Each number is 128 + 24 x the weight over its row's rms, rounded and kept within 0 to 255. Layers, rows and columns count from 0. Numbers have three digits each. The size before them is the row's rms in percent of the matrix's.

# up: layer 13 MLP up, 1792x448, rms 0.179, rows 1232-1411, columns 192-223
# down: layer 13 MLP down (transposed), 1792x448, rms 0.0364, rows 1232-1411, columns 192-223
up1232 089:137123112135142120146116130141141126161105131111130118099093149141153138099111097112136155128084
down1232 091:140162121168133177169125144150139114132091124124154119147105137108115161145130136111117124153148
up1233 103:106147136151150099115101122148139147119121109122136205137126110134124126154105144128115140127141
down1233 110:108096156143137132133101086122109182099118135115154096131110121162143111110157145108102105132093
up1234 093:160115112143140175133105136141123134154115150154099142164126111124182132105132163123138106115094
down1234 094:139126146099160194162095117120117074135121164102133124100150138138169182112169118135103135060135
up1235 095:141185115147149120153098131142121133116086127154146133162153155137111153104164110109110132121134
down1235 096:122098142084127097158127133148145125130135106128126112147103094120107097098123153105131123099153
up1236 082:121169125146169150145153144054129129152096106112133155119170150160126136146136131113162129118140
down1236 082:173117116112151175133090155155066117117155099096102147133132150168127085126142112126125139133099
up1237 101:131108095150140129146112098132160067136127185133117107141128104154117151111100070123119100126129
down1237 109:108159156132050185109140124116117126122103117163149094130070098110114086102116160125066152103118
up1238 103:135153132089127092109160117141087191123142151144118122158136143110130123179114176070074107111121
down1238 093:136135142114120099139101111090165118131150124139103133174115113175108105095151135179109147111096
up1239 109:137124129073117167101129096114139147085132165104093133149138096145121178104152103187168121107134
down1239 098:116125146107127106119165169153137141137108135099147114143143179104130155134095135159081124117141
up1240 100:170104105105108134095171147134138120107105128163126061175128152099090090089168134157095140147116
down1240 097:142082139121091105133093136159087185103132145112167144115127136110128136139095152131142137114141
up1241 133:123084102095150146121114159106093131112128162148124152141107090171130140087118091145154120119140
down1241 125:140123140135154141147116143104176119121128120121142140132118081199124117116133085154141131126093
up1242 087:114149126165108072125117129137146143113105135117088147127093145104096149147147147142120165134134
down1242 091:123115146118141112133140114131138126103116097079114122084084113128123073138127148142137129115125
up1243 110:150145185132166086141123137108155099122113146132133143130076091126163145127126087138126168118159
down1243 115:115110120136125116157159168130109127100105107106143116081123143096148102157124107157126120105134
up1244 103:164155099139164111109141116110082166112150136137126099089088124074061111143111127140108165097135
down1244 108:150119172121143112122092155159109136092111119095121136111095129104090093126126132165078105128111
up1245 105:125139110166134139061150081102156164115160136127101119144126122143113113103099098122149136127136
down1245 101:147109141170118126104103114147136138149126108098110140100118140120128115138125158148103136151173
up1246 103:091145122120144152071116192144144169165115131113155128117101116103099136122052147148131129140123
down1246 106:118153082159097157152150120124204125112123071089133142122151107109138092105143153157106149095144
up1247 098:154143104129133147155097149108144144086163152118111120128095135152096118138146135149171158114111
down1247 099:130122124126111090137092141137162121109099138208125107145127127079125124119164102109119158121163
up1248 093:101075133132155182109062119081107118132133118151112171129121156132122138149148112146107112141105
down1248 088:112154125136135134125117115080140108111133143132144118165132088105130089145142150117176131125088
up1249 087:113109133116122140138104150076106149122137174100128122121109106095133160104101132144128105122167
down1249 088:134132144147160125140163125109129118146123135131122104137109076126119097131116123095149152168092
up1250 095:125140074112166062122135137133169114160135139112128088163147114110166150129151109124121096117167
down1250 089:140122176123133140116099158123140174141154089113131115134137090105117112145112104076115118130115
up1251 106:124139099075107106107098109117122172129119117148145151112170083111133112117091096146100139107138
down1251 095:083157118185119147104136158130117131146116128105136148146134115149142119120127085167140132146147
up1252 119:093121086130122136112147132138143139143138131121139189097157100095145129135084123126140130150110
down1252 120:116151149146124084146139146119142162112127125084159133107123112109107154147137103135125117131106
up1253 105:113126123158117103093146124127137133091155185143124144138138113122143083172099116147127157156112
down1253 116:114100132125124101115135120099119105126190145151118123128107122181134094136143096127144145091153
up1254 104:091066107077144152140102127123124122097122109074118137099118119126126159097148110117094113095098
down1254 104:147148141135125145150146131101118120116146152148150080118133170110111131145130083127089102161136
up1255 108:138111159129122108116144137140183126116105097075117132073140099128106147132084130112141116095121
down1255 102:125111124111105141101093114120106138122100123126115160136069172084134156155083120139089095094113
up1256 112:116140135113170151124106179093167126125119088153157126084120180151102105131102100116177123104183
down1256 104:124085169129105121158149098141104116101158110124134115144139073054153075119124159150143102105135
up1257 097:137128119126148162128127127103128141165114168137124069116147089119107110115142097114123118139146
down1257 099:105107119133140130128121120111151142169095150092149150080158151124161130136113119092073117156162
up1258 102:105116124166133130111147128086139194105121157103165140113121156098102137163136142128150135113147
down1258 106:119082132137149150101128118141143097133113116098134093146094167084111155146094141175140121137155
up1259 098:111122153139153110153186105154101115134144183116162098125083145128126116150161127164147145110125
down1259 102:131132153104164131102140129118130121108117170108170120132125134118115159162114119136120091121077
up1260 107:125154132126130131118117158144119186115124141135139147106145138156131132122084116129116132120144
down1260 107:134150156123090129129121117118124155132121147137183097128147128108132106092163099186125135108117
up1261 113:072119175153127105116114117131130109147152115132102129160111101173155166136129077121149128093120
down1261 104:121135103101139146167085118138147131126128147147179110171137154101109093125160150148132114172084
up1262 097:113137055114088159103097114137154106121126121156084125180114097169130177152169118127100144089160
down1262 102:110139131116152164119126151126115087108106121163086120158091138143141114115142158145117147099094
up1263 100:147144150104104131148088121114155159102138141141128116142142126136160150135125121122146121154105
down1263 107:128176111109130152116102120118117145114109139132163131139140124138113171105127154116138143135121
up1264 074:147088105090170095106126152114143143131113109144160113154129152159116069160115121149138135113134
down1264 073:130180100112135204153168089157102113176121142083170118146078099131103136117141152105099118149154
up1265 105:119130116078119086124113169129171111122155118152127175130140129128129091115116122146095116123154
down1265 095:114110121124128133099084109129147156155130113112149081125180153115137148131124076170125101096097
up1266 120:129133136205132125135112151138097143073117144111157106124131161113128161138183158126121122155119
down1266 103:121163138082164093125166090117156142126132125126136153151170118136163145119129150145109114143116
up1267 073:093140171176134113113132100098130163128090130105126152119142140105090110151158113143166149149115
down1267 073:115110111140122136096094130132115147085123170090128139139103138111088104128103136148135159101104
up1268 099:144114094126138152124145102134103096104174105121143143108123131102095150083109139121118107088144
down1268 102:149129161144135121085163094151132153068131141122119146112136096113138105098106132116146121106127
up1269 101:111168127126128090113155145148110172145066153088134123167096167128092107117156145145127110105139
down1269 103:094134118145144126121111117115095137091139094122116124106149131111151111117115165137152177114117
up1270 105:157113132150118136142137184121149146123158060107134095108076133135113118109098153132104130132125
down1270 106:170120101153109133125163141100126125104129175124095132130160098119115145138109127101112139135156
up1271 093:180133125149131147101105125121131121092129107139116153187109113091170155122148113122104103112128
down1271 092:126129161153140086121137151160153137141149121139115168141062084179109128140163145089154126131126
up1272 094:134099157150140101115137123117133101104144096087116127122100117133090155135141158134108130099119
down1272 089:112112172128152113093103125162117147113115122097106175136128155141115101158133136124119119125160
up1273 132:103126182086121144115120096155203130185104136125134122138143087107116166070119135152129144089171
down1273 141:147129169095156145142109114139177093128119117150167166083121146123157151116145149135143145062142
up1274 084:114144067139131134086114136124115129142104162137111148124124118121166139144114118127139148143134
down1274 084:129149132134124168109171076124118135159170120103124129137126180132144141120140127183070116128126
up1275 103:097128178149144139115151125110144121116081108132148084127164160136113201147178120061114124102127
down1275 117:099138126090142121119093111134125163112125100131144149085150152093090131164128127110147117157146
up1276 099:120153127148132132136131104120151141133139112132108121149130142111134119177149185167095145137153
down1276 099:069099087155162155158092141090091143111136155144142135158153131144131126093124158110130155143123
up1277 100:144172108128142119122080138147134113128089125144158113133120051135138132153122149130133083152167
down1277 097:139089097104129132127133136143135098126121122122143101115139162094114139110126169142104138108123
up1278 066:133125123152155130138164131139124142152151132145177172155093125127134152133114117144170132105080
down1278 067:132106154161072119126143130115135119118125113122083113129092170116127139094125174116157153114140
up1279 078:115084148122096147121141100147110135135127112104141176151166131164145117146103142121128134123113
down1279 076:125126135140085151123135111119100089097151167121127105139108133156123150168126120127150115115113
up1280 085:132138142145143130107132166130147128143181080149122166143090163129141096112085102111085091140151
down1280 085:127096129153097102144147129146100175134110121134173164149116109137149157125127165138151129149113
up1281 100:114103131140129115123085131106079132158136152183134119117151131130150117126094133143055127116112
down1281 100:112133135122133102155098124120114182159118132164110149139142156167107121158133108169120128120086
up1282 099:108131149125172103149103114099107121155135152143099163149147127130137106112147150134115137108117
down1282 096:120109139097114133119146134151132150126158078136177162130093170101204132132173109144134135139157
up1283 119:138163095076119182147158164116139137085139109127141125163105139105133106125110175144142137107153
down1283 110:120081109121099128145153124155125137096137179159131137159123098135110131130107126100159123167161
up1284 103:153129056150148110147130187102101156125131097134126168152108140112094143112146150148130134163121
down1284 105:139144107152113143087140167117119127109121122144114126153162132183132104096132127121092137076167
up1285 104:134157156139119099177147130115107108162148124088106159107113111144111099169089131095171146151113
down1285 110:145159131126128110116132127075098111141140125134132115106122151110090130101117120129156135143108
up1286 086:146079111099126111121185173117117095144133126118142166132188094154155150112152109114175147144144
down1286 096:117116120105132110184111168151147145110123120117132159125146112161105139121104137134095128144146
up1287 089:146126169217116112122134141141134135107133140165119132106164108112154118079134143121127145128125
down1287 091:166115128151161095140148145111096140105128104125123087142126154098101132123136162081139119156140
up1288 095:138136141123085144114113127127153102163100121123118112171110099118124171124151143128077161152125
down1288 087:158124141097182112120140090100147135201099122116165125133150135141138152151093118102127120157126
up1289 114:127184144115128115154114101118117130148133162121103139145123115156085134134109155136145102152098
down1289 109:142130086107130136108131129104136154118108181135134142139119152102160144148114108140142111138139
up1290 075:130105141128165176122112093107109098113119155156138159226152152156143172111137176147129124153140
down1290 071:116154143199108167151128167155097127148072084108157169142109112118166107107105168145160137138178
up1291 095:161133165080135166113108142123153144152100128132129180103115132101159127168127115167144117124166
down1291 105:090140116112160089156134133114138173112147148104083130138125121148136080112151124155112114168152
up1292 102:150102164147099143157137134137128101111097096144096104167137141191111155144152162126107122140096
down1292 091:154144123093121135113142136152116111140104090140132122117172139111152164140157150104116133121117
up1293 091:148122154084140075095117183070102139097142137103088122098131148138136150106155116130125075114124
down1293 095:172116123095156122157129157115118112124146115139157106145116113130137158174142154129155140133134
up1294 100:095154124090153182127147147109150121143111129113108146132153098144126087170127147150120132107132
down1294 098:133163144156116163112121142146154142117092135130136122171132115114152097123160137156137105123114
up1295 124:103136109128118131133138134114149145090139145144147080131176155138122107120144166128127120128183
down1295 109:115146147121139192149110111129109110120146159143129100118141128134117070075130108158136125108114
up1296 099:120098119113147121118130139101128179110105138138102129116123107136117145128132114164099140107107
down1296 108:131116103146121148150088135179153146114139149136109154119172152083128133082129144122087107136055
up1297 110:128126101146152140120128087153137142134148125116127145119140114137134086128113175119083166135123
down1297 104:119092082096141101135128088114120119129137111126122121087142146148150123142110129097110157112084
up1298 108:159105089151097139104130130085094175163175161145170135128097143142092173114135158128099153149131
down1298 102:136152115171145070105112163151163142131147129094094144070147138146157114106073124107140144157144
up1299 105:125136132151141103162077148160126168129161151090109161155165118178167150165106107125145148148128
down1299 111:140175178115165098141137144125136073123161128123110111100170131138132138134135089145155112115128
up1300 102:111091125136126140090113131131163129149128133131130153105155140154120180118146113136126132129162
down1300 095:152130133155118125155134128119106093102110114149164144176107081111136178128118146047111118113085
up1301 094:126077147139144131048139125103132110124139112166161103087104114153074152119147149151114154147126
down1301 103:109140128099141141133113115111107144133146083105101147110144162133146129173141164129145109095136
up1302 087:083123122135136154136134142155164124150116160122132167117138092127118130141132117139121152145111
down1302 088:147124138136118130132132104137132141119113147156151102116108108081123120122084131102113134121144
up1303 101:117116113111094103091109127165179148118163070165166155124093176162145126076142087159139120131117
down1303 109:068113083138156148145102096037113141125147155103132141128172131060100074175140114141102150100146
up1304 112:137153096098166120113115137108155132126116143144160105134107121156143151133120158148106131123157
down1304 108:133135132130099110118079101098114141196090146108079107115169123111124119112128130105140126102104
up1305 106:118135165093119117130165158109062129114113167123155104125122121116120160105118098165148185086092
down1305 104:109133119124142113189128130104155209146136106123135127143172136114098169164152154153151145141137
up1306 105:106109136091078163161146128140119155162122121150163137118122150081167128118119115145129182142154
down1306 102:164157142139091112166124101143103134106137147167144085164156160079145101158163119144122169158140
up1307 107:110117128182132106169104107103118158169098151108116119117157124108149102138134129124131141142154
down1307 107:125133138146122131113080109117091118129122127117118121168143114108109086056147097139164132169155
up1308 100:097144104086108114140113104116099149097134101101080142143137131149125135175134127114147144106137
down1308 093:116130070077099124114187118126147133128082088137148172152133150163123087155177165154124099172117
up1309 094:130194114163074132133126134128133120160157115125141151147137122117103149140131174121113185117112
down1309 093:106139108113147146149140099162114105118147128117148146122109145141111162108145146130155117110128
up1310 106:084138149149116088149133111155129129127149190123151111145110141128141111130113122120136116134130
down1310 111:115108125098096160169157137118146125096139129087146129127104128120172114135130130165082146110141
up1311 090:139105137134127152102165116066161156135131156083122130140107174132096103156120120115113133148111
down1311 084:121125133150196103131144111105105166121134131115120125104132151124153122114162190098132115135121
up1312 105:153160119169085122127144066144149122133116111086170122163151112119159133160109100167136106161136
down1312 109:124161143154110135159163192113132137130122157135114126139177133108169136126114115140112147115110
up1313 085:127169175137132130109139135162133088108126160105123130109127106136096153144148149128124151121145
down1313 083:107125130147143155104082133138128142136141146149120154116131118149101078177113099139092142137155
up1314 097:130136162131157152161123156109078140138121141096086153101091157124152136106087126133134123136083
down1314 091:106137095157157158155114148150119109134155120082151203108133099147104118110084105126107156127134
up1315 102:089139147137150167152141138133143099140155149180114105146137135153189152114109141128115132143104
down1315 097:103120143127156142149103149071122140144129154158118108142154131155104140114099154162122129108119
up1316 091:119142080118104135161148128119111122105137152163142155151089110162114130092154139126113135137131
down1316 101:133145123151102198137106169149167113093142118099110153115134122113125090080112111121157175127150
up1317 099:157141147127124105109109122116110156149134153125129118128186094174127095163087151097106132128145
down1317 109:166133108121143143136154167120117089117133142139133138115123151144107134079133130158154147178119
up1318 093:122129129106150130170119122130144125147082159087104118079102162104144063110167148140078099134110
down1318 103:120111142094123087105132114080103119091146099138111100111093110107146137165118130152137131159160
up1319 101:103117134133133097100145179129106116150127149100120151112110089158133117124110122145150119118087
down1319 107:161156110107117092190121110113158156115126092179123174148092179128080136131099110112153133120106
up1320 089:111120130110109094098159163112132108126075148141119105113173144075112131105139094120075131147120
down1320 088:107099079159151156137108118113123135135163101133108123067139130095088103108097140138159127113162
up1321 105:140117123105128124127121139120091107134096131102158135127133126146096152099108126140095143106128
down1321 121:133158146107142140178145111155116139098173115154071103134148133113156096115101122129111100125124
up1322 110:124139121170112097123143108103131123121112119149141120127161147121110102073117128094157125127138
down1322 096:127150081116127133136123120139168140136139092119156109118123147059167085125137178139153111125154
up1323 105:148113158123136114166127128098143152163146173128131092111142162083134141099135119199119109124142
down1323 098:076150109128163145133143099154139126142178110136165136094131141054130168080077101160124111140151
up1324 112:128131128107155109099150134107109130135099135146121122134125164135158157127145144094162093136144
down1324 112:129133133178124116147176140108141134138136153119139131110133115165173103097104100094149177119154
up1325 100:100126125165136084129110104110144111111165135134121117163121094117123155152133103127120105107114
down1325 097:136171102121133122055114194127141168111136105161154101124151152150100128157141099092151107138149
up1326 100:137107143096161117115107126133118137140093164134100136084141100099140165104115139111114122117132
down1326 095:109134176136134110136148125121117126059106100092123142139131132106123131134148119142120147161142
up1327 089:181144115117145124118121148113128122074136132154135090186130081137145150107151150068138072132139
down1327 092:123111179166130115113171110124079123158127121133122138111180134154126155116120129145147153138094
up1328 108:153115148139154141122117137093155142103103109075129129114152121165101101128140104128117129129123
down1328 105:127105140163124159112139090139097104124114133150147114129116091099110140153107149160111161127135
up1329 080:136126131088146103156117137141130150133124127136096150099187162175093084106134128144102109125149
down1329 080:097112161122084091139143115166081143097120120127133160124118148118106162134104111153159111134143
up1330 096:122131147128128109059115156134135096133128116126140144131123167119083149135137118133071112107187
down1330 090:104116129156098095098138119123120128139143104168136143178140153125145163086092156094147154138140
up1331 085:161115189155091090138128110155122100150097169119113144089126111142158155147138152110092168121117
down1331 085:095141099139131129069137160146083076127156134165107134117115087129125105114130133109154107134134
up1332 092:143134124168110116138113137136143151109146129102114089105101160137172131137081125142140110136188
down1332 094:115087143134113099147131085129140165085118158077119142119100085110185126101153153144128122129123
up1333 107:117142087137129130130134114101111159109147107182147150157076115130124133108166162162113123133142
down1333 116:097136114118111133156122114121140121130157136117126112115085163124158115099109140162129135165084
up1334 090:100145100136114109115141094141155139110148144102140126122159156104125076112170095113130137142149
down1334 091:111153078094107127131125140102127119091124067098097152119149128152157146148115134151079128070140
up1335 087:112128148110117112127110131118169127107115161147109129068111169138111105124102189135113178153165
down1335 081:138139132136113128104139087158122119124144165131096133075148122146114129139147128055149066195151
up1336 094:164109132131122169091142124104120095176118142109124113138171072165115146143136119085116204138124
down1336 097:112147142103143113108159164146124159118165134150098148136125100145124135119128119152152152124125
up1337 093:160150133157141088076136123054109137142142144119143113151093097155125151117087144117132146115045
down1337 093:138129127114150111169105139141094125157135117115112156116120119118165148167101134164113104129184
up1338 093:122172187099121141125140128084136071127115108135106150126141174094114101128112116156150138134146
down1338 081:118136113121150116080104081093142094109115132136129127121134125069144115075138127088156165123108
up1339 105:155122142109089166125081118126140089133105139102092078144112146145153088121122117121094143134127
down1339 102:105138136142149094117125165080110126160101124113133130152145089105127165141111154102136111142125
up1340 091:103099152146115127140164104148104130147133145116113128153120122126106125131150074187142140116119
down1340 092:112132146109148164118143155143156119099093114171138136142121101113138086128134126078112140130139
up1341 093:112112132149129106157131079121108136098115114171142117104098135127106106128112169097119122155147
down1341 097:177105145132149096100134094159115175132113126112111110122132094108127117133158124110090131107118
up1342 088:157124091067137128146125153157143159117125112094147141116110141152135085116120156163128144130138
down1342 079:107122143052113161137133149135163137144136153132151175181134145132146101140122132095132089149100
up1343 097:111141151093147122119114159143115155112121109119156157110104164086133128137117122131143152110129
down1343 103:120134153145143139121115144115172112111132058166154087126141133123147083117103078149154132113088
up1344 088:091145074153132092145081158136156108166127098141174115160110100140095104134130155181131158140127
down1344 090:119107123091134157148165136103169138110127145141111149127149178139139142125115123092138149124151
up1345 105:110112154130122158160085119147136135137144095157108164137171156119116096143108159096155126093102
down1345 116:131098118157111130092142173148136134107154137127147092115113100159115106125157138136137134125164
up1346 089:101153134136122161086150167148181096155089117128112103119130104113162142119111133143147146170110
down1346 091:108120119129113143106140119110144144089172150162127152151140127107101127138151102128121139119120
up1347 101:121127145162136094118141121135122147139129149137149156120130116133150120149155073126125124125153
down1347 097:104173107119156141106135144126121134144165173108099137124128127109160127093130118133160113144160
up1348 087:136125119134151145133139090150152163121141124124142143114127155109154095108122111160129120090137
down1348 092:123143122135150157132124132131136124141178174119144128143106134149118127148089145137112114142115
up1349 088:138102123157147143124166072100102144133111114134121087161141105112137134162140137157134175143124
down1349 089:117130114138143098147133118133109181130145113097124106146091129087112102161125143113163150123128
up1350 130:096124126126127107110099173113159128149094150124164139124167158165121139101144128125121134137109
down1350 121:135133104136132067112133094098128118161086118112114117106166109161099117129154152143119096153123
up1351 102:070130145117125081158169100160112144089164168135165158106088131121104105142153136173102199082130
down1351 105:165153134109154119116095091104126133088148118127094147136127099098131138098116165127126116130106
up1352 112:124106154145126112155145125125157130143120101114170127153140130127145154139111156102083123125138
down1352 104:141166110134124128088141177120102124111135137149103101128105102121146102155109128109108117122138
up1353 115:138185139122100107134125104164090148144148082102132152103120119094129127148143115148120097120109
down1353 136:149114136127114172148122101126113088148153126163179103133093136176148133114146133104125111143142
up1354 104:145163101108149128146164158153137056072156153156103118103129111157165148163070115120159116155147
down1354 106:117116130135156110106115114131110080160121135164094103122138123111141109137136152125200128105135
up1355 096:134129145146104134137126130109121120086127137132089166076115139086186141109154156153152117089132
down1355 087:129158127147155108117129140114144119121176124124114092132136145126160114146151119131151128153133
up1356 102:148090130120103150113172082111118128160123093104125086114163108148122154133150138099132115162104
down1356 104:153135114132092097123164147155110126093134161097139137115100096162149137159131156103167101148111
up1357 108:130128109114078111178077136131163119123123145178165086176112133099159125128139114135122107138107
down1357 104:160141137143142159128108131176155136125140114120153154148106096119121128135079157145118143119127
up1358 101:137178111104106147120155109102155116110147121143129116163143140103118087146063119143127159148162
down1358 109:129132113168125119133124103094143133117129133179177104114140127128121152138148145127122184139108
up1359 101:133150101115096089119148150165121164079104156157135121083142105100181126113163155152157087147134
down1359 096:129081188161169154145128120100134141133100164148137140145142112107134091131118136124111096141084
up1360 131:155148097139077103077105127096139085109159165103114134083105111075145125144143167136109143134112
down1360 135:125198151137104107132117161104149075180102162130117124130098142139110132125119135176150132119142
up1361 104:131119134160172091120101115154150060126121153146134151114123125124134138130137100135142091192131
down1361 102:158094120117082183139126158122148110120106095106106102144126124109120157116113133134139102102150
up1362 112:152132144127170149164136115117150126081121152103128087118097074131117091104085090125076115126118
down1362 119:117118087109177156119164066132187169178125131105151114140124176149150161136159120102121136162106
up1363 111:163112126114146138151096131121143140108102127175162127130131140140091145107109107146114110159109
down1363 114:108107139115160092150130106111096153133166140090115116127118066130146103102150108153126126150174
up1364 115:134083111126161138129118102114124104112104153160110100125116132122121148078144124089101128128135
down1364 124:137141176107136159156159110141069061132092110131122147104142122127137120132129087097162144084122
up1365 080:111127106134125104128124108133145103128106174108122157137156135137130103122129122132132130114139
down1365 086:132133125155128141085157103114131173127132134125133156115135118132115132102100147123120122092096
up1366 092:155139120105135161131154154131123143122103144110147092117116123111157129131108076143112129139133
down1366 094:119114100116125121124121145170131144136129139136117153144117134175115165186130148126122091166158
up1367 110:138158083115152140159100129125134138114135117113101088143137096117141138108120115103132151130102
down1367 102:114103117129142157158146105143123114139096127106161107124134111174139079159124110156153117154110
up1368 104:125126127132113154141129107133124175136118138146119166133110098063155118090136084091142135107109
down1368 106:118117141143150091104125076128128121156100139139122127105135150145121107084090104133165135120134
up1369 108:105153108139146112156117159107158104134105116112080130142110116174140131137140133170135156126151
down1369 109:141124149111113120094160141138058123130118120115170150109131118134116123099127114107145097123147
up1370 097:146134196130135157141121084113139093167107140148115129120132077127107123134110129138133098148108
down1370 093:129116137155133154129093095129097134087117123126127121148130121155127091113134138129169149157137
up1371 105:112130136167127074140132139086148137136093110149166124108144090145136174096162133119131120159176
down1371 097:139099118135092111046144088135133119128118186119103101182166109125134155106143089105117094178100
up1372 108:138120108116122063167119158171086153137136123108138144137171100123128134170140114155142109119129
down1372 102:110117125156150110124085124138113089115137110114087150117168158115098129145154082134196120138154
up1373 099:117154139134128168134149099096136144116089131118156107133110124079132113153149095130147125128108
down1373 109:139147122172130132159127171166105123094140130175129107132137105195142107111145101101150135151156
up1374 100:108121120141119131159118086133141154113117144127141107108127115128150128121135121121143119135093
down1374 091:102143104128156155112131115158130142175121108085080104180132117139146106158107097136135136126151
up1375 104:136072082085146075120127167130128114150139128123080111111168169098131118115159123136097174135172
down1375 110:121133133125107136099145172126118078129118143143129109140120114126163118107162101169132146095118
up1376 090:141112139091096108108119096080133135116105138121157107126127150158100139108118135087155134123129
down1376 088:127128128147140123116121117116129091153129137104161121090127174149105147171107117134137117146109
up1377 089:124149118102148122141174136112144128152080135106107121110112143139105126127103151165130148190116
down1377 095:108131121130121177147141142106159155137122083126145113125133183161130097132109110140150157127147
up1378 097:145086142197137108154100143128111149147104132137141140103145133125082114127147114109116163123168
down1378 109:131123090093138152130149095121143100161145135123098143166141118132132128083147117109127124121155
up1379 123:177168095144142126148071152126066154094138147113073104140106177175125139105131077118135157134121
down1379 114:109118150111148110119142122126157148120161126131157132164129075093119140126124123124120146120157
up1380 107:110109163200118110144124096134165111079110119133104134128132178095127137093147134159108143144128
down1380 098:118160112138129134111095136140123131112159141152139125118137126100146147105134128148133101100124
up1381 106:141083116117141101157097104124151134130119110143088157120139165112141100114103153116190153147078
down1381 112:137108146158109094099129151162161114174095123177144114150142130094168123097146126138156132072055
up1382 098:129105112117098124118130127094142100116108149143133139178128120134157152114183116126101110107097
down1382 093:091148115140118117111154168107122117152086116171132154128088117139118117139088122166146162126191
up1383 097:101112134133140145113154115111066157172122170122119109148088094123119164133100136137163142134104
down1383 104:106081162134147092158104127164155110053128144172150139121135155101123121123083132062098167114120
up1384 095:168105167137134127138167142160101157141148122169195132148150102117148141155091156160145128146141
down1384 091:113152119098172127094152119067169097125128100115171092106115138111084107148100200126118151142111
up1385 096:129128186170168123113141126155110187122121144100147129114145119109107186179123171099137125132130
down1385 092:116141128124130159104119162159120153112093168146143157126122128132157153093118141171122129135138
up1386 101:128185119138153147137135134150120126139084111127108135104124122133157119112122160151123116099104
down1386 098:161113144086136139099121119135147133132136120126091117172143110139126137115141117131130148158119
up1387 099:088136178160096133101070119111160137130124147108104150183128138152134142152143099131119142122158
down1387 093:145133114168143128091117119105130124131176130082147140111129118102167167123123118151110141104130
up1388 101:100160132129088102112135147112083156164161143116164112090157129151099131104110122125138091096109
down1388 103:129156131103106114134157109086100133153094140141100118149157156133130130114109124092135097164133
up1389 091:134136160122104123143090104144150128142088113124151112103122152124134158150138142121128124132105
down1389 089:109145135128116142167110116141125099125141149161105153110125140157126180151157155118122167124120
up1390 090:130116106128121155151172143107141071093130162147099109145086117121077170120158134090124113171076
down1390 101:135127169176106145137127148144091129137108095095151139122123075121147151129113160143138178173140
up1391 122:096172143114094109093121133119132126159132101132123128136118122149138112147122154143146173128130
down1391 118:092098090160155152126156173140165129126118110112131168129121144098103144178087103121105098129133
up1392 086:126097124119155137130162114162162123149117137118152120089134148078156126114125061156135147134145
down1392 088:092154120113141158140072148137127143132145123157103093083127178179139137135085143159134117109144
up1393 109:114157171132117114133098159103126109136103112160085116151142142142137126146113101135105110151139
down1393 122:138158131118151117125142145140129163088087119131119133181077167097156112083145119163105161134136
up1394 098:119150114127134101154150107125083148107155141170145128138139151121161090125174118116095107129146
down1394 096:073112134181111088164129136139141131143127133080103163119125119136105128122102131145127080102105
up1395 100:139125104123161100149104102147089120117130153127119174139152129137090113096136087128149141170085
down1395 097:111147135115097140132117138147172130095119129092114162149065155136124122152132090088146137147153
up1396 111:163111111132148118099130176106118163146132170119140120146102137107132104130113168149138171139098
down1396 093:115123139175156126125114108100143180166114100110146113127106167114143116117139112123156155136129
up1397 089:137094130098140111088123117148153117136099112096138117127119129123124138101122145073140132177126
down1397 090:116112150166132132127084132121123167090170097136151118104102102145126147153156088129114158126098
up1398 088:103112115141175151132160115150157142126126137064157124144118112131133116194116171121111105154069
down1398 087:125112158149121131106126156110107097103146125095111142160156143133154163151131110137118084131124
up1399 107:081135076080098120184132098107109155101074152168106137132120063159129135117118155144152131152114
down1399 093:155123148084207096144087108181162143125117138137095103168146118104116167126105131147157112132122
up1400 085:074116166203136080104130128144124093114101123080115128108118095134142150106152125167117171131136
down1400 090:148154146132089155122084092190123143161148102148132146130088142074127156145113159130175107158160
up1401 091:113112112079094154128124126136153142120142173114132144125127105064116152148125157141151098090191
down1401 081:109115098110135150141117132120161109113125130123170111137118120130149088095118182109098119151125
up1402 116:139109159138137118094149118133177145110143137091109120157087155114142126137101114153107150128069
down1402 127:158128110062189117174135130101125115070139149121114103112150166106159164114087131144136140167142
up1403 104:117124114100197098178112099128120121109134131088104134080122094118139104138123085152145142160120
down1403 107:105146140159101128131101110153112119105164121086118154126158086171146109153100144130118139128116
up1404 105:191125093128117113134155142127202155086060139107095137149125156146121116119129139116126130123168
down1404 121:146118170117100139126135087128100148158198095116139146115112100133145116128157094136065090112092
up1405 111:140145115123143115121116115136147144125213103115115170122112112084136155163110075125109102110088
down1405 105:141131086119168141108100088136115112126133101117113098155126099117113152186127161164150131131173
up1406 105:140114125104155126153107125140127148167126128090164134146108086110106152102133117146161128159154
down1406 099:127136167131115111143121135142120138157118141114121131102140128147141103158147121145108097105137
up1407 104:136089163155113118099121088108113117169117149171093118127114111098180114132115151100162158113139
down1407 096:173141177137160154100148079124121173157079172128150117123127127158100148121105171116176127133070
up1408 081:089148106130145162150111091141105117137092119132148079149122096131123146126147126179157119146104
down1408 078:153117105162125170102125123143098172119138141161108165121193122144104113133069093130156099172132
up1409 115:157147109107128095116151077137105102126156115125118168167147111143147132123171127146126142174125
down1409 116:127085126100165093143162145108174143098108140114121070078110142129125087108164115103102129124109
up1410 116:137135165118133134128149102102164159159121120106154111103136111171089109115118111106138111184187
down1410 135:125110148117147149088155097118132102128100185109097149147128171106142134105141133156150107084143
up1411 087:147128135113112108107099104126120133126069130144121157120094114145102121144108174098156109124120
down1411 085:111130108121126136116176119117121146107133095148121112120168141163164142158106113136093118130117